config.toml
n_layer = 14
d_model = 192
norm = "layernorm"
positions = "learned+rope"
tie_embeddings = false
parallel_block = true
init_std_qkv = 0.0356
init_std_o = 0.0442
optimizer = "soap_variant"
lr = 0.00781
warmup_steps = 200
steps = 4877
Each number is 128 + 24 x the weight over the matrix's rms, rounded and kept within 0 to 255. Layers, rows and columns count from 0. Numbers have three digits each.

# layer 5 MLP up, 768x192, rms 0.0509, rows 369-402, columns 96-191
164149109114142099155130142146116109131130119138141163147127136104124168155133120096144099133122112139123131118118143156147138127116160197109160114133120099183111158141151119139113134130132146142083150146141126144142072108077109111133145139130148137137109098116141149182141091113137105089
141134128130107109078088107123145125130154103125150123181139131092118102135099135148133153107128114108141149162082144159157092111140113125144114106129143096090171156137120160101124159120130094136180136103108135101093121133146119144151126093070089167131132160115104140137112107157127122109
146131136100149133105150144132122142129160107147153129108135108094124105126088099098149146125116125143180071130136071156158106108093140130125141164135159137111135122157108118127082154125174144107113111093137122086133151070118105161134121113133140121138133094113126128106138169150064156124
098154129116088135125110130138079110111111087157111111141134145098113143119137102175115137100099154156100163113116140134149165141136135173146133125127132126146103112141092092151135137132149184156144114154136150131135116118124091066064102103146121067148112154154123108145111163149134143134
139167132130070114181123139139131179086127108122115119135122139131169117095109130116115109139132129116087125134150146111144114102115113145161165118160140132073128147137137143157109121150156158141152162115158146119162123074126168141092146105125156111107124130140122148107153109132139134117
144142142139113108138115097154110116134098114127117109124128144112181141163138119124126139173146100116141081107145119144139090131151171120130119104176114112178146148138170130103117099111101122139183090121102120085135141117137095130126130148125101123120133104104123145129126105115123114102
132133143146098159167164189121113125101127116103117121119104143166144108149125099152120129107095149151132123129100138136117142165117094103194132130152152124157085144156102103125136155100149160110179127119129150167154118141148141073112147126091110139136109120126114151144111102176128095087
164113119114111130155135165118115119145137160126138148137160114117145113122113130138070126137099158101128149158135120105093159121093109122112124131121123147181147112096103116137106128155053153131135131127110166143141177080145151123150157127104121125072142112120119117146076131104112121117
133100162117152111147114118130119138133111113146118125136123121095133103105077125097126115121082090112090155162169138124108148148115161180103123116103113175136137136131130143114137109148083125099110088117121085170128155094120116140126110124102111125140075133119137135159115173103112112101
111082094111107134140130131137118149128108125119116151125177152122137130136119106155162129121110114088120141140129133121132109136137145137137144120132143095163139166130119141094089132121109110160148119143118110102163117136099118102108158148125118132118117092149140121135140129114107102163
161135089125124156107122145114131069136097103110159131126146132147140124137093095152120134115102150118139085102082114117140151145099160135119136128151116130116142184107138085146081123132125126111120149123171141141120079083158122145127126123146123169168108139201162151128126149092143102134
118134136093126155117147155098160154140104107112175152136172108137079158125144105139120148110091104088133110146141094130105113109111138153164118130135099112132147115121100117099130104127118121141096142127105101099133176110104137139109083110187153096140113120121151138131078144137101160088
142168144116162128112169123106117125121113121140122158106148127126105147091124143144114124139126121127104083149118113148114121124165142139150132106124117109129107154120139127103134112122156099077177104103129167100142092111176106120131146140160102124118162119138135121159149116074149172156
122176086147149139176132158158108118102122141179132091133151186117109161135118107182099115143103098171145098151146187143100134161141167161182097123151098140122167143145114149132105106118123152083144118097084119139124115128091143108113147145100149124150138143122128114160176112127149158104
129159127086108151155125100085112111143092102133142135134072040131107106158106088115146091135130107119126154125147159145101108148178130150112137158153084054161129094155114093113110123153199132136178152127144151090138078128135118130155144098148133153138170160109111105116159150131089153115
124152106139171134138116174123087130137111116125157102146115109153119126183120122113098109099125109153123112103121132131132139132170152109157138149095132067117127137117132135084165114151122107119104130085144127088112116112125145150149137152128122156100118179100151117128131162134139158156
146123110127147122127106141136153110136142129095104159121148106145116085130110145152086107138115126131166130118109140172130178185129136159116104133104099100163110127110157140128095139129121138176148117114155117129133164100111109137118156139132153186115118118121138133182143080125141089115
112112102130114124164115123160110149089129132154144108138150118151165138129142143115089169136142110124130135156138171069114132144146120150109098135113135127125113142124122180107134088140099141136107118074090145140124150099131184105164126138144151112160122158109160136138134097121128087105
137180143158108124166157083132160130158097170138129151136146054141128158104122153118100137115148115136097120153117116162133091123131085075116144078127120105099122166135140136149116107118141121111155119119145115148072151165134091136130096148099134086161130113092132107139075122133169106161
167130184153111099108137106145124163140141124103141150114160088111154119098123110172093143125151152088146128132111140135143145133127113149101091153091087114137087123142084155151111136161180127147128100122139156129121152127160108123121099114114152143118145124109124126129131122130156175126
113123081116147102131155115103106100143139090138117141154108103103117111140150120132137131132130163119143074112134103166130120153131108138124111121134140092106121189133119107129112136098205111113138082141091113098142108101165058121128134129106121121121108140197160130177089112123122124142
110092113096121115160119159136171117150140140159105116110158120134097107138126117130187119133140166102118092161113134140098152123105114124189129154120154101162123105134158111126139145139161121075149091197142135118166131107105131118091155106134122186124107115117117098134173147151092114118
111162122155135110156131149092136071105085144151133127119084132118108127126107144109147094140110146116123125140179118144150067111108124107121131148102087120142119152156147105115159112161140144092122091079109149145115116129118143148136075129169181155131126136123136206147087080125115134160
158096094135146111152118119126121133146120089128165120147120144114123134090088098156164132115127089099122093120163151153143139133124096081138134130134118155165158158133123127136146115103133129154083122147142122107168119090136142177137117131091112072101153096145168150134137144149137152100
162109165146129133130109160158109113089140145163089112132126129123084213157135147158122097140134148141131087104136124094171124123160144102144111099120091146163184177113111131085187127125121101133151118106144151106135129107120152116081143131165202144105124114159153114157064113134154105131
119136131159101145128131166127146127126144125122125110141106152149142136123121132125134166170140130117120128105115117165161070109135129111126132134148167105121145109143148160096133132034141106132158093158083158098126145132152121129094128150132137181120124137119147119146128133121123124110
130124146170098135101161120069100105122124108088129109145113123089125144131134096143115117097125127176139130171126127140140134136095119107145171105148109144131168150122088109127073117146112128122182110143119145117155118136110108144129093109125155122140116092130130149123111078131111099161
118139142117108132116109117071114120131139203096130127126155145151141098154092103124135141105152124093085144118136113123155124158131110152133106138137091126131131150178103155150090156133075100149144148147138091100156176120101115146181121124106109100135100117118090142160125129143125112136
176132107131104115135087127107154115156154111121159148127081117136104141138138124084120147120120091131120105113114146139117169170175139162132153085161132114105081163129108093150109104155139117163119106114133160115117135119111084138124134163133149133134136150086138164138138145117142084108
105142108140126131115100081134136105171108126139128109152119110180158140140130131127106117136158152104103127171124127101123098155157102168102120120157095112124128155123141109147118094136137131130190108138137160142123126111144119152136117149084106157176154124130144109121113096143139132145
143127127123130086117141199162122173121142118152162093127131114144071149139152136108156129075137114102116169097122099149123208101130144132138158081121131109116136152153127158149126128154161172140138131152125165116122127104092096133112106111103142135061140100151119136108156140121140198109
101104108142117128159074091125130092140132144136160101118140142143134113099160146173125104164128122097143124100122118070150101132189087170141167156100140092104145116088139133102133167133113145122138143135117146105132133107127152113121129129105062142106111111120124110119144146160153121113
108100097148109140147081131156100125127133152094117079110159111132119131128143162118111129103145123105071115153122093113118095114111151130128154157102138129102189169155161150141152121196113148084114136154137131127146116132115116160130120117162083128113124081151168108122162117131119115124
160101128120152148154160110132147130135125129095100138157155141123095109136145148106168136111137114130126111109102126133175070120159115136121111109108121088173131140136109112145096135100101161140097112097171147147155114130140133153107140108151135116142159125169146068143128141096112133162
# layer 5 MLP down (transposed), 768x192, rms 0.051, rows 369-402, columns 96-191
137109149111103102118160106127125127108114117111156161151104164142157130119117120160143139135134128171150142141108107112088146130153107071138134123133139141120129111122150165171165099171122145103102160087103118129112125120141106099130136140108124142158148169124151145152090136140111146105
125115118102142162113108143129122123120142172119099141151099118129120121081138130140127130152126096112162140168158151136142098128129111143121120102158135078137135083140152109142117128069159104109083151147156159186145162162084136169151103173111093139124130127133157088136127113100168133121
134164125157169144132132139130134142136104174102120150209142185142127118125146115131127112098091143147088142106084119124128162132163117128094137113104099164086131146088100107108145091134163140095143121141114116141160115119127114100109133137149114108096132158105111083118088123114120115117
103168118132139129132142136142126173110175153122102172122144153145147115112140142116129124114087139112132143125138121133094097133149142121115139117065171159152108099121110078104101143119124113128096164154138114146154128116114069148099174175100116154149109114186152083097110153117110134130
115100114126164085098138115121131130138152193135093159116095120100081200165113127126127136117129118125122088140127149136149133112124148116125089163140137104104162110171142155088145158131107109106141122167129110131068141172117147128109131143124104120158138150113141112144114104150130157161
116124103109092127130149172165172096147119151105155098104122153116133089122144161114125154128119132103102122091169116106122138129125120128142130165109117173083141086113119130096148079055119112154144134095135135105134116122090146129141144102126083137138126101140091163098160135144129119153
117113090141139096086091087148097147097101157162119140148120124148088107139121116108124107127099154136108120134143130150119107100144158162130126092101115142126148128108127096134138108107099115174125146149107110128145149168121117148123066176118153128128112112135088151115126087083114136106
112095132131100119119118132124137113075152159147136121136144138093157130122157095126160122118110094094111136136123115166104138125124129138108149168138158137136090104146185126129142153120136136143137186140173152132088128160163089132125167171115187111171147117119108167150138160155114085120
155158122145113120123091142176153147084162138143123110121134105112123133147145114144157082096147101125132125122132118116143183131123111125133133149165096131108160104123164144105133073106167125137130104159133173142125118171106088138141140145108148126104117117135092136130104131120188104144
146132184084155148113080126118103095127128069090139112120157146135121132111161162164084117128116084113131151145117136094132121106130161135161150130089128125142126133122133128145105143108113141143138148100138160116163172112123143105118105150110169146154124135142129108139117119121152145141
133110119127132127174085108072196103130105167100140127169110108172075120125130130131110127120128130125120166174119138105116118197126100096130150140130112129131147110132159089121100110084069117083132149100108158116138149151117137145192093128139136126097132138135171088137106139165195114186
146120127138125142128112143097143139145133168155118111059144141080119151144132104131132143093149126119147162120144130133149120177139138114062118139108113118089103124124153123142125124148139095154134152152112160136118106135112118127144116130174115123153161149130132151128133120060124126143
120103142115130119101102157099114112154130124121131163137141124104164141146159115089109169112188111128085103141090124148132127130147118076098147117144140127167123103138134136098108102124099145154156106158121104113095125145141134116126135119102126133164164115104089132126151123148167123116
100178079126130130098100143126120116099116106102144139092187150169152146131108119135121084101196127123122144099099117115104117126133165155138154158134110110130194177086169091135185117149121105057141127138138098107111110178164108182166150121056113146123129097143095153132115102159108135125
112178065150124177115154140146104107124126132157143110102132172120141128118099125078103119141084141124112097088114116149128108121100160103145080140136155166102141106124088137137145094114067190135157116111137124128153125136148143120108217119117123093152143122107156115156146142136134081103
126121132110100125138101145121168122052133140130114134133114124142089139107122141132128090128118144109131108110144077137142121138118118076085086155146139148124115142094121121129117115094113167125118124158120114108104099150117067142109138142131128155101107105145105104138141119121104151099
092144173145130152121147139142125127120147133084133103108117121133097094107080136108154141141118150156144139109077148129128124160152129142145123118118150096122115112102141133141123104156116121085114117096111126122145132174125141113144106128139099167132159107171121167130130136163130142151
151155133157096137142159122138133146128078137143140095095181146136150168130121093108126100151130142143140128114108122119126135125186110106146153171148129142113100135089088110193135126098132144149077168144171112093133111137146112167090120103131181105131125133144131132140134118145093128112
115154069127156118142143183138134136155094133148105109072090126114141164128132159146099134110142116119151124160130144142145076122129124147156179162079114112119105147114084135133146134087158117104090094118110143107139135187113109131107141122086154080153068055081154115148149175074132117127
114126117156139144086143149114141113142101098142103093176137208151053147122117146140099111120128157170097118101144116116158170157130118122119136103130148151145103135131116114104106149113123128125159145172152114144142091087124135130153122126103143167085075097145125130125121142105108143129
136096115117126124123111154123169143098085127106156138090136103184127165123113132138103134128185089139125165122158098151116112143146118120127077133155121149115123127131139146094145134176162108168147155133171127126129133119122176125088111126103146139123149130131129121078110132116117152158
129117142150131152123138106126124160099137146127157111152145180082136154100134087136132097111147129123145101117159097140153127117131114122127183109162123117153118169148124127141116117158116140107144144135140129118138131092112120104134105162136179126109152128100117124108099120143132142115
104128130131175136131147157102116131133114145146139112107141118148132166118091131150158108123135145148149136112146143124144135125136128104107190111115083121155163092127134139103154170095105108171130151084136203117122122101123102146117119122057146163154104128086101134127112146096108131141
094157134121127152137144148131104118106111121155143114130130149115111117160115107162125088165141156143126110171112145123163116134132132116145153153078137195162114145128117154127146131128130129112210108151119151171141127044100154140126106134158110087106140118145143104090122115147112130095
115189135131110172176133150113119112160127092133140111164178107162110128132139121131085176162091125111088133155129121091109110116149134135082145152169155125162095095114149141145105121104142184126142182120117107138093125142113150136135116147131127110168149151114122093154112123116146102116
126091107086148101096172135165138123161131115157162135151138140120110106097133110143118108092092125122128129133147082133104144160122124095094121131122127097122113168138142146123156128177171122104096088145165095148140108113082136153134140116140112143104122168120140141122159138112121108115
122125123133074120128096104122137122094072162112102107137115089106140119095147135107176151151133127175116115118100128185130163140105136115135095130086132130163136121126161131092083150069105088120114108132134115162109111132137131166126119153140152126118132105168125147119145132119164106136
121124119098130155113081140082125133117120126102163139117128130114173146186091135151106120110169126162123136096157085129138138118105160148143127074103135076152168141091139169128108117150116148143133141150167146155147149135117133148169148118152130094099178128177114106145141123119117119148
150109126135111138105124130124144107098095150131092117083141165126120112143148146167171120136153111123152157147116154113116149103152127120104094108087112085143104129109135134107160134137106116124170130139111134106145101137140146136142128104103105081095104125104148135093161101161122121105
153091136110125144149104152132109148124156129082116146166155102139126135092158145101134138094127119147133101121126115113134167124166136140129115159125140102113125111099139142168132106129092143136111142130155124128142077156090163123103109146121144173100109117109090103125160158114115161140
178128201154109122091139057146133116099121120130140103150135132094140082142116123153190093122129153132097126161104157090143164139095131138057157166140110117131123118128143129162114152103079081106138160082114109117109079096109128107123115127127115111139160080124123156120142143111141158162
138141150155123163166125108180106109148130111099098090124136101133138146142132144097144144138145161122124100130131155143092116143112115147154151139167145119111113164134123133107159102170171094117108124150144102118157115131131095110109160139144194109136121120160130119098114158159109105185
150131120113131088092137101128127113107086095128119096119076152184155171155125130122136176125118129143129116084112133165143152083123126130127132117134147137109109114129115180107119121106135083140145105099150158124140152124151076102119153162150157112105108143155129172114127129150132141113
102142100140155121160116156164144111134112173117125140116100135117118165157140115112118127110075134115162119133131146139160124136127199153117052109120115109134130131149120148112090110101117142143116141138153128104150102127156161121127122106127110147132174123123142116141143094139116118113